From a checkpoint of a small transformer trained on Wikipedia.
Architecture: RMSNorm before each block, rotary positions, tied embeddings, attention and MLP in parallel.
Each number is 128 + 24 x the weight over its row's rms, rounded and kept within 0 to 255. Layers, rows and columns count from 0. Numbers have three digits each. The size before them is the row's rms in percent of the matrix's.

# layer 6 attention value, 256x128, rms 0.0854, rows 0-21, columns 0-127
089:137076130130148108160106087124135160121105114091115168117114129101133117138132147109139136101162103161131151098090103146162148183095115100173132103108141098139153098121127094089132188089133123133125149146140140119141132096129126135144076102144155107108164097076154123124122107163161109119105128127090139122106146116128155163183086141154143092136120113132158127143131160139138127127115
101:111077127148159132085144157149153117156100141095139143137126119128131089131146158136153137102105114110119149119126089125150114169132121107163110157124120164140094150138103124096103143081153105121150130106175101140115166134147118078116108141089151132159146083131130125082143142146155106150105161093106100153131150111183095078130134143141140092116134145123131094091084109143127150124153
110:097112139169121116139139125181141133118158127102164101140141149131136110149148130169133140102121158137131191109155091133133150156113145105152136173177135129129104080119124109112124122120083095139122114163124166126130139127110137123115147151136158144132129104103091102117114087152116115105152158132085107127110146073131047117088116140123170188100109146133102126132103123141119111130134
090:118113163124159142145150108136098122103169148147119103131166127116144149148142163148125171210113111122109128116136170111139108171107159106124142107091141113138123135099144082098130118107176132139149121123094132129107120116139130177107169161106091117133122144115125101166115185143107143132125151134159123148104134156166143171145117127117117074110142101098162121133172140152142152113117
097:153132144128156139185113118125203117140125056108127110151146112134115164146132147133128157093138119156145096111143095112134141124135179146152119135147118114115144107116123089093147137109134147110106152150092131155117110170103150113103124156131082110144124159120145127101111153128120108136134121128134104145130061138188115152114118132125136175177134132134095127122124151115144080180141
098:110095104160163103130106178108127128070130078094154081158145177144145171106123133117106124113099135156144142202118118104136128120133133136148116104124136143118136132131143107120125119104155126173145119086124167142141104172142087112081094089161154133132134116162128133144136101089148144139122099126124111139182124145144131105094149170107159126120114135143154149113137151148126132156125
102:130127105128120128153102107159130126111154113146152127109141065090147108101117131114141121157113157117113172142098113158116122134109126103108154164104113110124102170160097119141115148153150102107151145107103110110158136130116200202156153150138121124110156123130105113143141106121106153100159138149123146130141158157132111152134158093101140095157132111101129106137112164072091136129187
078:151145127097133162107135087090103110104123128126151128140150117147139141146137135135169114111107121135112141109162145128127144119144135087080122126129127141118086093152137109141145096131128124124099126085156133174134111131163115097153141131086107109107121130140187165109161153083121098145186117146119105148127168136123183065148093111107159120108091159129136153137108152143113091163102
093:140127090121115139092132143164123128146140113136141099121111071114110123123143141099128091147107126122145131141165081106116160149092142170121136158133142176126173138102137138156109139135120125136120071155157120137123109143116109131105124101155087116161178179093150138103138131135128132137143182117083076157131142108129115122106131135094145151158159151136086098086129108161121178135145
103:123144151108107165113117186188128085108138152149100100106151133118148085090121150172117119178136153163119158086147141089092114126122157149132122114184138109167100163134146141137119130121116102125116135148150091137144154106145127117160121131141095132140073145132130139113124136129122124121094114094094121088150162128130102086141143085096144113088111141167136144139101140142132134158106
094:104106159125176145109098146137165122125125118112133110121124088115140134104111154198090121113123090124134145091110132184146136124134108141121118118127093109131130096125105132101144133132113136107091110120138155127124077132097118133106164164128099142143135138128098144114133086130082197160164148117138108139128136137114152105163156135127125162130186135124148179119183146150102150170114
102:095111081138145164065140112153088119119136132134133128136141153124108077076130083107126170143139104123129118133119149141154133067099110136132117114123133107117135129144134182140166128139152128122112176125132147121139113160149098127135116127150128128122173163113118142137080100103098141134100142107139106143194139103148157070110135116137151177119136141100097120082148126139162131118127
091:124126119126133113106174149111127107125110113194112154116135184136150097132126178191120152164112144128124121115102157105172127151105135116117121079117106146151128138136093145148117129124174119116101117057155146118140130137131147149128147146121107147150132157064107123148102110122160113152075124153144141150114164118147099134137164118126098089099107141108132107087144142094142125126150
091:106136151135169136068129111106118147140114138137132081145142104126139070136108094118118132124128151136134127147177127150115126147130119093109158115077117171078145142143114140115113128163112113100120092154125128116098128141100115104133159137131200162128145125161110163113138125143117158164095106105170119131153121123125145140069134116117121110149111174108090147111080146129135125184108
096:104127121115097119108148124126091108126087102151175086131088123114166111118121156112127130142151074130121101152162107177128178117145118117084115129148148128113166116108094101122085119122148140129126153131143123073158090136132119080091159125148148141146110150148092156132084120159136109119123155098137117107107141110154132129180124130102170127174114110111113130149112140147130084149093
079:116131155144185138112091175142146124113130108083135138114117155130144146096126144177101152071132132120138163103144074113107189183154134118154138147133144120140094096132124135129101120077123162110160106097147106139082126134124144101118081100168147130103135078137141081105110099106116110164125119132105108146102116110154141132129123136129123127169112119100109133139092131114108131140127
090:099147137134121159121145125149128117119154165154159091100099112110128135144130129133172109144118163150132114149099205142087130117116143139124111136106138099164163089117120185112109100117158119106100150126117120115105105117121139157134176168100174142129137135158128128138144158166129146142113152117170102171123088123102141104139137095146113094148094127105095070129138097115128088137147
095:137090099171128124132118161127121131161111182102145130116090105157139114169126127098129144113140126148132136102115091127128157157104140128091111144156123161089091130164169136124169081171126123140160108142141126166048128129137105137158144109145106135124157172138135112155113094159142129104175116153084118111104125115107157121151111134108118164130123084146143110157099122127141141150156
094:132147138151114111127169164156129144104141200116131151132149107072126102174110113161155172167114168129114108112131182139139142136116141129172110127096112106150123128116103150180134105121142080155104137116130117090124146094155158166123134117124108113146147130125147142088103135124152130129124156110110189111098137091144120147159115167145126107094160136152143122106150152138144123159142
092:142097146141126109130131157120146125081100119131121126139125093110120117114094131074133129155135098115153161113128137148108155103119134152149107126154122136119157124168112122084161097104104051128111177163173160142095152138128135157131116138145128145109159131165115110131162123135120110136132122102114149143113139119105132081129108096149103199120125108068114125094131088108119148104073
090:058109136132126139120111124109128127148143072116150140111130063078104056142142165126105126139148155114142146107173130113137117141185120119085083143127099133152136143129100115111140157127112130120138123124091107155093123106150137119145171120084119143122130138148123120142144088165119121145107118130135131112123129092100124161166131132108102130122074116186136153138126084109145139110135
090:115142116115108134169114133147143128123140085109145118118111112133165164118145130107202144163086127072125148123089134091116131164106131117119150168123149144114154095123124163157137131115128107123142161139174155146101140111120108148140122180156122143090126159173110162127137145091154118141122119112113130143147109107168117165132092155093124114117171108155120180148163111089119125123095